Weights of a small GPT-style language model, trained from scratch on English Wikipedia: 3 heads of 32 (1 for keys and values), normalized queries and keys.
Each number is 500 + 25 x the weight over the matrix's rms, rounded and kept within 0 to 999. Layers, rows and columns count from 0. Numbers have three digits each.

# layer 7 attention output (transposed), 96x96, rms 0.537, rows 3-31,34-63,66-95, columns 0-95
522488489471537524490456473514484498512520489501491444528538535476473464498475517436548517494467499538481456515515490454487477502522512510503499499539532518482498516484515492449509487494507510511486546530480518530530502504528542473506477513486499514474490529535554486530501479491493518495
487517532491489507496485540536488463480508496579493569536525530505477514522525474536507499494475486531484487474513450512487427497490477498588507501501496497511530502514523496522491498504499497503514432484499517477502483545489512520475531497438528508528475518506498498483500520496553505477
508507476469488507479512510525496501487495491495498476527489497533455540473495483511484466499531508522521514463524514505481543447428442465472497493478515483489512491464495477488492452516523493488533512502497551427497494482517514473471472462529531494508523525465484509536490513506473554527
508519480474492536518461497456508512461466469457457467508529511466448511500502512505450497527527490520499548464499486496535509502469513501515518542537492528524490478545514486485500509538486472479483472499508535468542515529504524476488507533520528530471522518535498508496504552548543468520
502484444487482523505476488473515511494488462485495486488512494484506539516511480521515531531517486506499481497507506513495428542520502516489492517532489496492537501535513509484507537490452524515497507491468486515516487519508544487550514509542477504520486475506500546499469563501523498462
506469509500502511507492473519487481501492504496460517474488477495470507505534488479505476467495507527506509494563488473509490468505505498568499537504522528532548508507486495494491521494515496516482529499523440497524517472525502490482457500454510515498510487507506449525508513513511504493
487515493500525497523516476477523529517492563468499505522496502505485553522501533476459543485511512513471447488487555545497534512480523503480470505497490518496479538458522515520515535526522521490472537506490473487520460473507495481487505493417470518503472504540543497502482523493509488542
466490510491512503497465511489516510501466540505504473502494476466499479523504504485502495528496502533476504521505540535482495532536504473468511475491503456513496502517464496517497484495526479485479501531470516525533491507502480474515511516554497481548484515483516530486504506488499493496
509499521491501504483488499489505475509490498490514499472515474510529569476499527473504508515463488524474505461468505529487476444469522560501539512482536518481519498492494496464475495512502495497515477466467534492494487512477532521522524492543530532494502481514505491517491505469503506485
531527480516536517546527539489525489500509495547501474514463525491496505518527509483509510501502497491540522517517517435471525487505503494514525489525501497504515517521500519477517502516490509495483510477492507461495446519481498495493527506456488542457480509493491537497475459474507513477
504499501542529520520501472510478524532522521523498502484529540537504487500459521496495445481482475518485497513516452524483505514487489555512467487471500483510472515484522467502509501490456508486498527510482487494523509523489466506455496539469514511482528510513492513487500494502482459555
472508486524498541514468528514476475536551502567497517480517518540496487502506473489522489504475522508536499497508472482499476498535448535480470519468472508475508539549488494473459481471528524485527470460464469504475470540505501483477484491504513475490475474518492470523481472505514495495
498532519479505484464516522460517503491496514535492514476502529478455491524467476500567510522476485481467501486553485486499477540557499493513453480491482491456516530537485522517496523501472483492507493484489480482463475520545506502488514524524540475504497493501523500502489511494508523498
530497493456510473483481478521497504528513464506524507503496504520523537516523477500518467511488460467526480511548526495495528505466501545502467543556475495488487508486473474468517484507510499486509523532502473516542505524494522524474515524473471490487552482484499459478480482489514505523
529531497539483510476485468529495510515477510513487471480517512502539526463534507522544470483515489509501495499497548511448501511535548509492523522456522488516484523508465504455482478503470514520494466489473486517473496500491460484500508495540494466478524515487450499520464509509533479512
456481564499576526482483491515499508511508451531514476528535467507501513469510488494496474527508495492521486456468493517506487488473486534526496503536426463559480497451492487509480489492521483500457495489490494523502527487495529465513508494509503487494488506513472522497510506491448527471
502501515487519483477498537494469518452497470507488519501490486503495514491509530516555511472537454486494519523485490528485504493527474512480470479490496532501520520509513497510474470513523478504541499492488486473500492493518500480492529520493516533531502507515454481496473491499490523494
510527543471495496488539514496490501539448467522511488498482480527540503483499531509530413525472454525498449543512488523466522458491481523500488506477541508476514465519553480451539472516465499533492476462470508513521460496522478483478501519542493457554522493485505520533510478479506504520
511517512513468504498478498524488525501509494487481535473463513495517520490489467527491517505520509476547528490508487497495513493524471477527533526462507493549501515518464487473497518490480496506500514502495504469505472506541531452508528465530479464512466491496541523507554491485471478466
486525495505524538474508488507521499455533545519498573454489506513509458486536476489462510507503468510505500474501533529487532499501497494487497508468523517515521502492481482497473473480548545516474510532512511525462469459526504514527449511536527519472521536525458469526468540531480478508
460484482509517508499508484498502550516528482523508510537493534488495507486530516527493524492477467492511529462506503508496487480491444478477513510501509490520527475533489492517493517488526522499552508486505526531499500489531488503533511487518562507528484484485518496510493463508511517461
522472487526486469487515521473472480448512494500514517461505536519476451488554484452518515504543503515462521532536509428524550523537527489515504516516494488527481502505482505513508499481513447492497440510495467505520477488532481502505532462480445460468505469474522502491553496478543493499
509537487501490484495496500469476521462528448512527524477494461507508476474472495530476513465480510501506508519520487506511495492498492485519499509503508506519495508537542515512490495490523441476491468509448541496493516506512487489496497505415482496485514481525506484483494479506535506473
442473494502507457510483532486497502484509491529582494538474541513518516493506504493500481526510504492529486497472483498421507501534491455477497497458515503476473523494485452498496475524531495517478539515485496513485451524500508471527468544474536506530444499547467512492483513473501479516
469526512504461473482546478521499523523520508486488524495479462507468524496507506555513523498504519436512506513514521492507496492558484499508490499489499515511494505490478457472504525474462505474509493500499491507484532435494511483531487482456517522479503512479515503479485465495492493519
502513514500482494487511486513531478521479527513471497528465508546471480466527535517518513471479448494479472488521538497512476509494494538480490512506495499499489476489505483536505455548484537464432519516525501540531497503547489499503519489503487460478505520555538532504514552499503516541
468507520505478542480490516542466466502501477497518464485532481513481548521540515536478499523498491444501467467556464501454492473490500507466504500498504468478521482495455519511555500467488503503501480501468559476487508513509471502511522488466502541508498516525517535530486497502529529467
477485511526462464491521486501471521507515474498503514521499500525481516510472503520528497443509519518517506478515448511540504485530510533538503485519488481507492499408504456525524493484526473521473475492471513493497454516514512494500476504471505499502505503510464523513478514494487545542
537477490467489500481477527478505513493451488461508513443489521513497486499542516497494457513491465484498518471523484522487504495511504489513531480532514504472463483565492506471472454487503530520495500465537533462547521518522481517489497473527487511510510461514504497471505493497489446481
478513493522499551497477486518518500470486526503514503512506501509498486523543490442524509500508539494505471514474487526488453494524468452534500430465528476515521473492503486535490462555513509503468463516490498561489481493484524453506493521455496522507550535517491490481501525473423482528
494548546579475493545520514509495485490554524549561500481474463537507477483481459484499490534521502506465510498494469489504463451477515535534503500495489489499574492507476533561494501508541469538488461472466502500495524444461533514485489498490508548501502472488462542502475482499488466471
483505492521526489531500477492503509526520522538497509492465455487506504498478519478528492486477505512494513493539521484478525477500505519495484479478504546468499486472508469483486491473515496500519512521506493494494504443544488506479451511511472470495475476507491523506446483454482518498
518554457551475486506532509468526504492484498491472487509543514458493469517507508521511521508480446504464498532517474508509481495522530527533471479479482456503480488462495541503492471498495480504460494497487476527538485504452501495506521479504454483511498508518496524479506493564492496480
502478511528504488488501512522511515530492527482505508526472493474549491508516497456513499517536450498510490515504504496479525489469525519468501486472501513481487491504517505478521495470457447520495523486471505530468481507491471485484537495548483522547515533504498502521491516462501510512
471479481493508488472510496507482528460480516543530501488478511482496500528527514489470505475560488506503523487513503475515526498443528503500456497496484541491507505476532474496505515516503489506529513473498489471507454496533428521454518462431494502485474510512488491474518491513491558551
455526462505521481483506546468545504532561520516514540533531512495513504538491482468518522502482492558514488485445450505475502512570490480547456492492514477544474537465512483516503523485492506493508538513466527524498462507472494478509509482461487493502498535486471517473494474498525533507
508477471513491500542538541475493518539456457549544494515494504457546468475513455508485500506531483522532517501466505489498524513457477494481496495475462480535489473495510455543517483478544499472510517474478500501482516530501518492527496488471493509541486492485524499437496517512510554442
526512539530526503532502456481512477517461467520505522512512473478504485448524511556507518499524521495511508459487497511569497486513491529500516484477520536533509520451511498501452511501509519515539513481519477489470522484504505509489462505481466496467501458511486474514535491537523511511
492486509496498460483521499528452516492526476513509502526457522523473503484470493517518497452542498481476491530486475489496524482469518466505479523494508520512512499484501506511546506464498517513503510532539487501487544443518466512530491462459518468408540496455475489500514468519501521448
477529517467493457474445443562459483462514528515489523560516532542488522446572508519520510467543517508462482536510475515490475470532469482491508549509508540503506490474443453488491503448509498525475515492465510513499506467505549483524466516512534490506515488517518470534512540477503492472
472509528452473484473505561489529518529464530537537553483461500474491497522503503464508512527491500471480540490493421491496503511528490458502476501522509504498502530492489464456514494532518494516532526514479498479504492489536483453505477487483513524508464519457553471505493440478551522489
462523505424497475475527533503545510477484482466496461509488459449503497473495515548504520492473451518541488459492493549506521487528501484505496480542519496543511497459520465546540541483505497542488489546535561521501505471477476547465509482474523501525470481474515544470491498472490488483
489513489508534483470504486517477485544502484474559467507484487517524510463498505505498468484477538523514502505451520481481514515490524508504526511501484502516510539483468510492511457520483514516480534477517480510531485512451514525540530486490485476501467461478502481454494520505509490509
488467468537485516512519521460488542477492534483478495457502463512459454538498514513445497456505529501516538516505479499473530436509512478494546482506511523501557480517509561498522503501506563484530464447498574514469452474475450486509487479468496532504499533499470535521494501456501465468
541503487478510510470540521472464520491511474531494486486517518501487474533510459496508500477533528599520512509533516510524530479490497522526435553520451494492509509478553508515529484545511475470498510544485546453513495494495530448450486524479506505471515466529492474485495509510504530500
522518538457497469515533523484481514486487575526492524481454503498478483464492497479466517467496497511500484504524535492531506484485479509535461552516503515453484512526516479467507537479496510464522511503501441468509468477511511498507517512502468511473495511502487479523532536492545492516
479508479484500513467500525481517518510499488505500475490494516522519516498517498450456486490505503484515511492522555525481526475523556495491515532504492474529513477519483488480530532457479551556511519468493475491500478466503503472522527477510499513487477450494512515498508511475499468500
510479471528522517540456523470508531475504506506512511517512500500520461510530442518540536484506495508535505489489492465505460513503518506481519491516523461507466544530516503517475531498499520506493469473502494489552506512461562514459509491521474532545513520438525466502471485462478517473
472514516490512492493519528476459478515468477485529471547532484481512521511521477496509499487523501506469445543507519477486476507504487492517534482490515454479517542498519505528506492526512485498528477504508494492469513478443483501502489504528485492503517517518450539471449505502546590497
470507558502482502533447513544460489464480500477464471515481477462520501476495509519551507483533485469508502523471477512473424485485443477490511491520484500433527503528481526454452452496475471503514489494487482526517497513501531505527477508486516468496479483499554504496481488474465527466
507518510520516500514551481494537446497514504481495512494528523513469532541468530477503510510478525506473450484476495509501468501496515506485529514476477487492497534458515543519545507516509501492444492494495497474521543522450528557478544542498501486511483491505540486486520542553488529496
499528528528532538581536491488490479520507539471467549528466483477481481501491550466525477490481507489535449467502490529494495480490513511471519477527513479512495494475518534489487530534471467498496498481544491485481485521488502493499496538507527533523464567527539523531496480522510521516
513518508503503454485545488487501459544474515483517508477509503488519513491487470531496483501516516485499497525448509490486444478526476487506462506458529455509489494504462517523493475482456469554511510484530490515510495546510510518537494493484538503441488451490500517502481522520516516495
485526520539490500509516524497500442552508520491498518512514506469496514526486456518529520500509509533521492504482462487545487491480536507528499509485501510526541463539522513543506513495462495513575517491531515512458476536506479520508520484480522513508517504501521508513491515522539512506
466501483492513441458515509509482509422437522476538481516513476480495489519507521526518495517507488541535527499492451493541467547499495545553492487506507526540461497480469497517495528546508462525506500493508522454494468521531529545487531486471542518533422489502449540530530517517516510484
463535513458515512507506500529509503511485497485497480522522488484555527490516524505505507537523486521484490522527536469534499493494497459557561507504469511512446524487471490490528519475496479553480474498558484501496546447476510480478483525450483476482500474462506488465509533501506478537
479532502512490496516488474501486511515533504514510514559458523507489471492475487505506433510532503496504480554459513515527489494536480452489509517487507496493499503480501506483486498530495516506500485504511497570533546486486511511507459496497509460494532482498509483506480497509507474502
476515464462537525457483514476476504511482480502495506499492486500507474510474472490508515546481519538511510522517468536496512508482515458476536489537486528468526494561508531464482488489453552478520503468513544547466551500440523475511505526489465520502503435533506491478509527484557481500
545477488538473541517532489491518470552501496485484484499517471511455514514544508517495499500472568532497512494497493522518490488426488479477537495524480539451519535453457503488541512506521477452498470515493492491485530481508547449529495544458532520482399525499544477495493491528496533515
459513480510491526539530492471529529467499510505494496501533473476489502497510517494510498500466507504535519491508503502481527471527525474493524514490499476466478453507565511492488498486501549469511486503497523483498508498532502502465475473468547436493487488513502534536484477532500479478
526541440459514475503483474489515498491471487478495492503489481516515546489506553541474531518483521497509495494531539545519514488502499484502505522526520496496504536542483476483513502493463521460516528506496503447494564513521511521463534477491525520506505524507470436500538556517474456518
504516493495532494471534493495475522489458501469530472491481503495492503486515498481515521523496496490521468489490489481494516497485518504528463567534462441523512523550503529485481494537462546487515517531516481493481479512503509463530542486513474497499492499433495491512532540539481487519
479481547493534505514499502480470513503516506558469525489494482514510512534516458498540505474515455525509489499491467482517496535518457494534507502524526575530504516570510464496497533486495549484497495519496501471496493472541494502510469555453484529482501513517494461502489482511535503481
543529471486477546482455516511521465535482478500483499482496485494515550539525454515492483522490514489487451521491506495505498520514514524543489477494515477519497501511552513470458497525505487517486516444490466536548492473539469540521475474463477460501476501466542496486501462529478533521
522516581547538481490475496494459528527493549487468481515525491473498505466527489487503496489456470527462524491502481471488553493527480523546521476489472484549447496523465460516488441514556471466510522548511507482487497498489490545526483505518524544456479505538488504486538490531538482466
463504515515535520495465535524488493531491467536493473530501516524513506503494488508538505506522507483516510502503472462524499490531497545515523464501450493523485496493504511516510494502510448529524464490508508473488488486507477500496504513548499478533466497527554539529506459479531504481
512532530481460471448475479504495486483480471499483491471472516528530502514484484524537467501467467484499500530499498489520471453491550528471510468515500543536492496512473512485496485506463529504501486531504518524488501510474526512461511502516515493478512464490492477487478495524453506483
475479437508478567498519512511474531470529448516497520529517534558520490477532507485529541505469522493519505524473467502489485496463482465537516471553512487533498509476510478495528470478447503523511498471551545518480486462474505504476506552509520522453471480536528447485503467490519525471
458521504552495515522498460459489510495502501498531518525497483539511491507503485533497532465512535553522468498521473524539484525527480495485523497455467501515491515533504490533482518514478489518508465533497470489476470516465518505491481495521453499530423499516514497510516460498517505531
490468526486478510496525518482486493499512517506482541486500521512493471543469467544526489532490516505491498511504467471529551491514476483518467486454516472537499508474473487531486507519506481472539501487504525492504509461507502481494498507491508512533487516444485517512554499569568489527
491513462519515480503498476514511456455516488504474527587502490467512495510518508503501494488505491497515499516508521494512529491513473502487489525496496546465505423489510526494500501469510516512496491481556554520531417508535521497511471486516475523471469488533515522530506475520519521503
559503518538482493491523522513475487516472473531508500496475516488481503493478474516478487490514508487545501429485539527492500484464492492449549503491516490496482519465511537428492498525487503459475516481520500500515529524481508517520535492536516527487499524488497541475505511499493538511
495470542510475498563488494525521487505508494524446518558474453494485495523524532515471521475559519550495469548457473496512484439476487464500487537528521513542488469476526488536514525459504516495467484491494508510501478515520511453506487542465471430518504496545508511517515480486546543492
500529545498499496472509526495501453485467493518494528488518511495514543499505508490501523533503526492479492533461478527519489499523491446502458517514535483538462547513532473552512470488532468493493485486527465491533499502499492474528506462512466463506507499478516510504487488494468525518
441480446485530474499466511531550501489480537549498544511466504496513494492480462507500514541473501462490486527474516494513462505485468490542479474469501487499522498486471520525507520511502489537505482486502451531509505492516514547545507451496513540536490478468469528526533489483510491501
467493452505476502496449512506510514492541475497494463498508486495536506530457446489555452511517497530476512529532458460468543503494508492443487502501525524483515534484546467512540508518517494550524482496489504450521480565476492513451506523463512488545488464522530483507491477566509512549
503525559502466483516523471534463487487483509508478472473468531490457494445515525512496474530509517483472475502564506498509498472465514521505512497522482488498538496488526475462526517508450505481468525512533496512486533488493492541511474529524462482483450520503510486502497481520479464472
508511487492499499509474488489446468478471531477505484440479529496508506499465519515484520474523498499474539492464512514507530523476537534506526482489451534509539487507452526531436455472525472444511489586507537501464513560500503540526479519523501540486458478469492530493505498552471509492
491485500476481495518533449462513455537504507498466474495469486498508451455501499486470508481476512455522517507437464544544526461515557528462504536490484557469540436520516484515510504471501519520502517483500559504502549480570479520494536522505478564468528436508464499539480514472514514537
467481491505534490545502544449481512531485481559548458504465492465493511565468469446477467485483510534507497505515478480532519531500522488497502471518495480499482476535522429504521528539470519480513485505514499558490507545476508506469510521511480467550480493491496465481508509481522484505
498492485460440442495455531531529525497458528542505467456527476525501492478470485464500495549470501500511516524513467498507490543483544527526489507501522483532465505547518511455488503517467506506487472474444486508543457496525476438509466501477465498532505514519485501449510505462491488490
482526537503501484493491465493499550494496485487494494521553445495546496508481476533492454458496503519488458491480482551536484519476458476499434506457489539524525496522465489505493472518518532518505521505486489487502532501490502519518479476496499494517439515494483500468477486485497487488
497531512446489525440446486493507541499484550468464490503570557434489500516518527461499528563529465460521502528491515510493559530496538476503533485494451483532467512493500522463499550539518506516496521527518490479493445478486534537493543559576523499488540514492483481522546545470482499498
485509489482482552487475483497514510457506525472458501468470454514540490508474502493519526473481481523553526501499517500509512539525481502520504503541517508516497536507515492483501532513501523475491501471467481465543512480521481508493514478505497520513531520478525491494457485486502504476
588498478495542542508521513473490470541484453495520465507503498521541470488473545479503479490492537535478542508483498506487507496490559532504518548526548455490512504527563490565508534476533498481503506508501470481506460514477446514458489542519444488491527468513503463453478475485490452477
490524512507467502494488535514481482472520492481491507513525490520474509541483490505508478474526497510532543462476472504465515539495481509506452464479528502483504540503496511509462511489477476505520464486430487465512491530514477496519480492531487525547525504487463511491483490460480525487
542460503486489522470507529473498519492454479474475500477505506503502459516490528480471513494537535509489524495471529517547488484514521532479480505517507525436533490485548517534487484507474474496518547506505465479504487491510533488488495514556479523516480446511467467480533497526513467456
492538500541527490517469467467501498515497533509537468472538506445500494455496527464535465540494483492513499495508530523503472511535454503514483487428509465524523496525479456551517506487521483516502511521490511509509539475506501547489514491520526502491505555479485474503489493502495508492
502498490500513502493462483505544506468534496509441513544465505486527510466444502473508542481502498491566472528496549463497494499495530497464469525506486450549499505504543514491477525510466511526517515526539463452461515491509491517505519482590500471466567517451508507469510499523487456531
# layer 7 attention value, 32x96, rms 0.708, rows 3-31, columns 0-95
496500556516490483477540502499487507472517495524521499507510456486525434493509495549474498524525493536502509479499500498559520519511488524534461504495468484545501482499497453522487473463482498518505431560497517533511480490523493486504483503492480463528512520461462499521483432509525504497
474533500560518473467473514455491538526507499500488504472514515489505478506486522481480527498543441529495535502480500472515535526488496496434531464520466524503474518486501511504517508487521531464502520517517470504492489442505522517507482457524523519492499492486501529511498435471523494484
519490473504485498512489504519482508479471520466557492511463518492527496475518503533478435512515484486526525473506512471546490486482596507519509486516492515459462473473486546559514488527488493466506489483497493556525504523479510518519514489508514492481468447535508495494532528470515472497
458473526497465512512525481478493477529483487491490477525488484495507474513508525515510512429477535503485519513518502500462481493534523474473509445473556526486511513491538526528478476512512508504511481483454481504486528506492519477466499472498466456535466491520498468525495497470494535493
454529519516501516466488522525440513485555500499545492493528527530457502485466530520503488472483509453496526501491472506509566501492433472518486475443431510475513491460445518501508489548518518487482482474498501496441538500475499497472487479500554491474521514479512506550524507507518498489
506516507488513498483548505520546514468506479523521506509530517491502491526507478486451521474518501517500455501523521532480548536477536460463488480458535449416470449502482504516513482503498535478489535452485515527520528515505501506486522503472530516504463521480536543474519500499509494508
523466504532495541511501534522492489503496492511510510482477482473478510512476517494472489503491484515541520462515482530463512550533450469515520543494528471463503538519517509538543444521472515494517485450484520519460514478498455501512509541536526489483526520456493460519523469501490477531
510500433489489464506510503521492497447530503520489485488492527490497477487460472525527503499504455471513537469497495469483484473506481520469500515490520486467480474547492530514499506472527504519503446521503504466505542492537482499532505471458518483448491520464505482500490490497504505551
493533475475495495482539506529506509479551508528481549475504496465520472472502541538456502496497500470509496475512526468522487486488507509521506494496465475448525514475512499481510506543537494492511534494519489479546515468516519516488505545501500464516510487507496520437451523521505518487
475485469535531493444532479535518530479501469493542490466518514493497542471529477478514498480489453474496501498473532534540523491503505465537527515499466526507478512544518488505496497513488504451539536554455444476545517491528550519463515441534483527479472482483509494486491499534476499492
489509502472517520457503549513529552514478492554524488491516521470502483531516432547519513474525507522479486527471530492516505471488505459523473528514555504486484515507471508548518536495515514476501537482526479498498545480479474514465532494515521492539525513490471488504524507485463510470
483476480484522498487493487484512552475509510494533518515490516463555478503489559466521517537519495518454489542527533528472485496511500449547533471493461495533516482514480490540509492486461472512496523509528505477509465494466486510495519511481496517490558547489545505507508503507473471479
525450493461525519485477499502500501514521475459486529478490502537509525464504476520441495475529512468516503463460563519521508481494503485503491511516522475488517497505526495489495517497507504520519514518531456475519505475485478478469415461444509530486510481478498487482490492484500513489
481519481538520505516466502489550472529536469489496515505494472488461457500487510475476504517511531486483511474439519482504500509504538505531487474478518540475508493525525497514489529509503510541496479476503529553472467504525497525495513521480543488551521472521499510528480470545495533495
517525504510517530539539453462486480485539485487553533483498474502463490548494476500477488492505465499445431482470499528519512472492469496492491505496446521473512448497525519545566512500540475503487495463468524505524482507509514499478501520484471481507470527537498503488492494497495494497
538495458519466500490512485512478513509509511505471527507442517500503494541510477498496523476515478495480473527474478536515504537501492512534501431492535541472514509510500544505534503505476492522526494492535483514536519480515499535495482463517523486513468485457479506510476496460563525492
487512489503517512505474480510505506530475520492499551473492518507517483524469531515495526521501501527513496497485508485472487509516458532538490489485479481515451523520485532547463481535512560543471522505513505475465478516495493499478506471495483490475515447512500497490485488471517495517
482532508548508504496487508521482512478567554480501528544510467473510499496501502493547533514486522522522510485509485531523482500517511474505415483523472461479481577459502492562479490489522501460491521505511476478488521505478506503562458539490545502461514519556479479480533461536505457485
516480492521480537493487540492504485516458490495546497483528480489506532536554486490502473533535540519487478521510519481503471496459513460469478539516487479471480472501517499509513517532511460482489487494496465495506509499509416468489466504497482458512474512527499473466471449509589500535
499505424500485492499507459524502486507522496503490480509524468485511503506489480448475515502494459484495489477544493500514533476474536532478485543495500502511510535459491549488502493487496480490489509518505507500536524485445427482514527450501415530548515423463499508493491512504499519494
525478489483485539516502483467472491535508523502518485555475485497523510488466506492470492526500538487491465510485496489484529523530532506496523499554484520450479463457516504482462482489486490478510486518519492506489508514482537533485503495466453489491535533492492502493485516466481515562
452508474486547502502513507520545515531486506486489451524447486466495543515489506531503499492497464498516499490527518521519494485491476474481494475489505516467514464476485475476472486486497492464529476515509520519489457485501552464535487534546511520506479471466510523531494522495553502496
502515518538536509541504509525509476510464511494567467497478516501494521447545512498555510498486473521522512468462493483476518486510469528494496479528480463515561484494453513472520447486493527475514529498475511499481503544518505511503498469537529521497519538483495509483474501496447546511
529526466482513490478512519544495526540514485517493497470491499470466457484494487488463467509491508518471476482523522481520494507464545518493492510526489502479545473490519515492518453481461480502502472486480519527525513510489531487520504458528509478462527521533507484533498491498527535509
465441478471456561539448553505510489459522484532471498517476508486532473479519493500508489481507509537527473499519532493530511507422478487484484489551493484487515486491508532512489529493485480558458486495487507524511515537531507522507491531487534497498514507469542524557512502504498513510
492469484529499495532479448495486522465505530475499486478492549457511481494494474557440501505467514543530479503507503518501510494520502466496497510499501505490513478527464527441509446521503483504528507482536471482517499499487494516478485501507485537520498484503554478516493466522473486502
496509503479498491489535518515525469461503492454523482443469502476552465466527535490522496486464511500525521502450514496526465517482516498494481517535516526540493553504523507472437479502534523500498500464499512467525500457510489511552459482461475474527536515490500526484477489474514486518
529535537482540479486501460515474467519486512514453541523510476513509479485531476488519511530489489572481479461456529487523475491516522487505526514464495524482482502474438535445492483513521515471494506512482506501493454506485475502508518539499561499481468486481497536538493454508510517492
492524508514486508561507521494467486490490494531548496562470460524502531548454529461499513526479505520492571526515527451542492523503480526490553516445503495528543525544509458511483459512535525491493520490516495551512515486459501505511504495477449497514489515515477457529480520515490534511
# layer 7 MLP up, 512x96, rms 0.608, rows 0-13, columns 0-95
503499503499502497502498501500499506498498500502497498499499504501501502505499497504499499503501503500499502500499498502499502504503498497499502501502497502500498497500502501504499499497501497498500500502500499500501500497501499501501498496500497498502498498500498500499500500497503502501
533526536473457439481511485494498478475451539466481527493505500551522512497523504502543460471536509524497459508503502522552489496500549492500557535573499495468515478504474563515480544522513494483565544503500496545473428502477457527452545481558547530504486467456546501497505421491461518502
537466495533497541496536479503487538490515530453464487546478496516499511524510499462444471496479501525484471519480483525463477518474496476475496499486478467516501449535508539484488464542451497494504482497548534471490510481482484471502479522531490481461514537464492525516489507501536495470
512538512489476487517525466524510454528435410478515468493430497508488493503563497440537524504462479441508498471539502503548512498480447474519445523470477504536484479523477523546509545492558473515494543455504531508491524526520510460548467503481492400489504500478511531506497530492478457515
517507469526479456498513492475478512555456470485471547483474474504463515512497544482495493515516513489469487499507523519505494508525496472507496490481480506519457506486486552501526463548541499485441527487519502517512469497478485490501510485454495509542534517509487539525444502554477502501
497501499503501498499500496501503497505500502501497500501496498500499500497498499500500498497498496498500504500500500502497503497500501499499502500497500500500499500498502500498501497499503498496502503500498505500500501500502498499500498499498499497502500501503500501497501501502498501496
504484490470531510564448467553459460462485533493459495495472527485493457529444453469483484439539467539506586482537513525522524433483501551496459482515579510445541442466485487500528478487491499544530542492514463579523530492442530527497581550545561494512487493502502454502504512480524489480
491513472479561496470497539517531474522454510520453482474539485485511497548511522463497524509477503509493508476502479510484511518510489488498451516557472495508432505517505501494505521543536481443464477503453527472505495501512479447480519533494493542537469502541523527468473529513506475539
497502496502494501501497502495499500499499499502499498499503499501502494501499497500502500497497501506490498502498496506503504500505505503502494501501504498501496500509497495499500499495498504492494500499501499497501496501502502504496503499498504507502501504500501508493495499500497496496
487494496472558433500489473503450528474509552449518477574544492563460464480506504503500507540469558490484472483443466515510471444529425521515486488482485454422516491494526472535464500473483430532536567457546502472495448468506444491512530462520529506550483482508445590482480530496503496478
499503500498497500500499505497502495506502500496501502504500498503499498503506502502500500502504506495502508498499496506497502496503500500495501496501497503506506499499500503501502491499502495495501505490496500504494503493496500507501495497498500496504494507506497501502501497496499501485
529515534504520529509427507512487498479506493515511512519460523530502452492431517506476466536498521527499489458500520519501434493528528479519453450499495499519456528517515520493498525529480512437563479536487505501551488494513484545528463467456474502505499552478486555487515481472544537500
500501496501496496499499499506497502499498497504497503494503496502501502505503506502500499503503497502499501501503500496500495497500497494500495500504492497495507501501500495495499505501502502501497500501500501498500503504496494501496502506501501500503504498501503503501497500501501504505
497443480547532521527515463511522577451463500505550508489474562527440484496472524470497508507518562506524525491503475484498475480498489489434485442498482467518476519519487536512468552466504516469523489526488441544569482513522444559468507481506468541506527534518471475531439517530478478510
# layer 7 MLP down (transposed), 512x96, rms 0.245, rows 0-12, columns 0-95
502501501500499500499501499499500501501500498501500502498501495502503501498499501498499500497500500500500499501501497504500499500502499500501501500498500500499503498500499502501500500499500500499497502499500500499503499501498502503498497500500502498499500500498501497500499495498499498501
470486479475533463538533496510476485491546518516508460487548449528530523512501489514458507530460558549522551484512514442498471528473476544480498524475456545429543538498534477488494497518499535468500544466509542520549468537445493543535479462486499464470506516513504523529477518487445527499
515530490522469498481506524488466520497489451487495535511480569516470515466512484498473477505518513501543482498442548497488539492447498497507507532544476493547488512467449491504490531499521479492486495492516529480526489465516462529548475520495480488544495486488480502473495486476511495502
455519527553486543561457505476483478483503475473526480489431545469492509502522470526527563457443538483500481505571534488554479445536447503506428515475524520489539448522492495468516545502504494471544488512496581545559489493463458475495545533509524487509467530488454516508530468437481472464
514520518476494555505458509500503438497536539489542479494486520472547522500481447518506508485508540501531490472440486505513480511530492486493456511517520490481491534540470499515490485505451523535544493487514476501438490497498540530462493516494534505478531455505468511506498466533511518504
500500500500502500500502501500503502501501497500502499501500502498500499501502501502500500497501497498502501501500498499497503499500504502497499499500500499498503499497501499501502499498502499501499501501499502503502498500500500504504501499501502498501498500500501501501498499501499499500
504466491518517483520479501465539493440494536513450480497519510504508549482504518495487529491461463511532490522520477497469499544548474516536504550502496513513506456507524515544502518495535512516530525507484536430522558520519499523534553468520466486502548494512486532520503492461459505493
489469493520498540501498481446467529504493525501471516499490526533513523525492501531480502537552506498480480490510499516470517490545515526460535498472476525474474487546504481494484539492456501523498538456515498471484483554492528464488517452474470539488466519514516521466509458488463483530
500504499508502501491500503501496504502496503498501501500502501503502496503490496506495505498493504501506498498508497501496503500502501502499496502499496504503497502502499497500502502504504503496508503500499502495500501500502491494499501506495496503498504500500507500506498499497492497500
437528483497480476468546510538530494474497522507482535478565504520494462535490455486437493560483498551542509516545501485546442491497515465418527507515540520474450471458515497492477526491512511455487517538519510510520500511465509525484573495539508500540521510524453430471513473538474451545
503499498501497505501501498505500508507503497506503496499494500503503492504494497498497506498507498496498497497499501502500503501498505501493499499498497496498500504506498496503497501501502501498502502505499503510493496501500495496503504501494504494509494498506502500501495503497492501497
530479524490528504486546488518533486435512523528465460527485495514491526524510466496500479547460476513496485479527532480534427513484518444517468500452477472436470545507499512504512504503525504473509489497491576486493508508467511519498523472527492459465507514513540533507500460457507477470
503499497499503501499499502491500502505503500500497500502501498497497504502508502506498501503498502497503499503496508499501500496504499502498501503495495502502500500499500504504505497506506501496501502494499494503503501498494503497498500498500501498499500498501498499507498501503501501500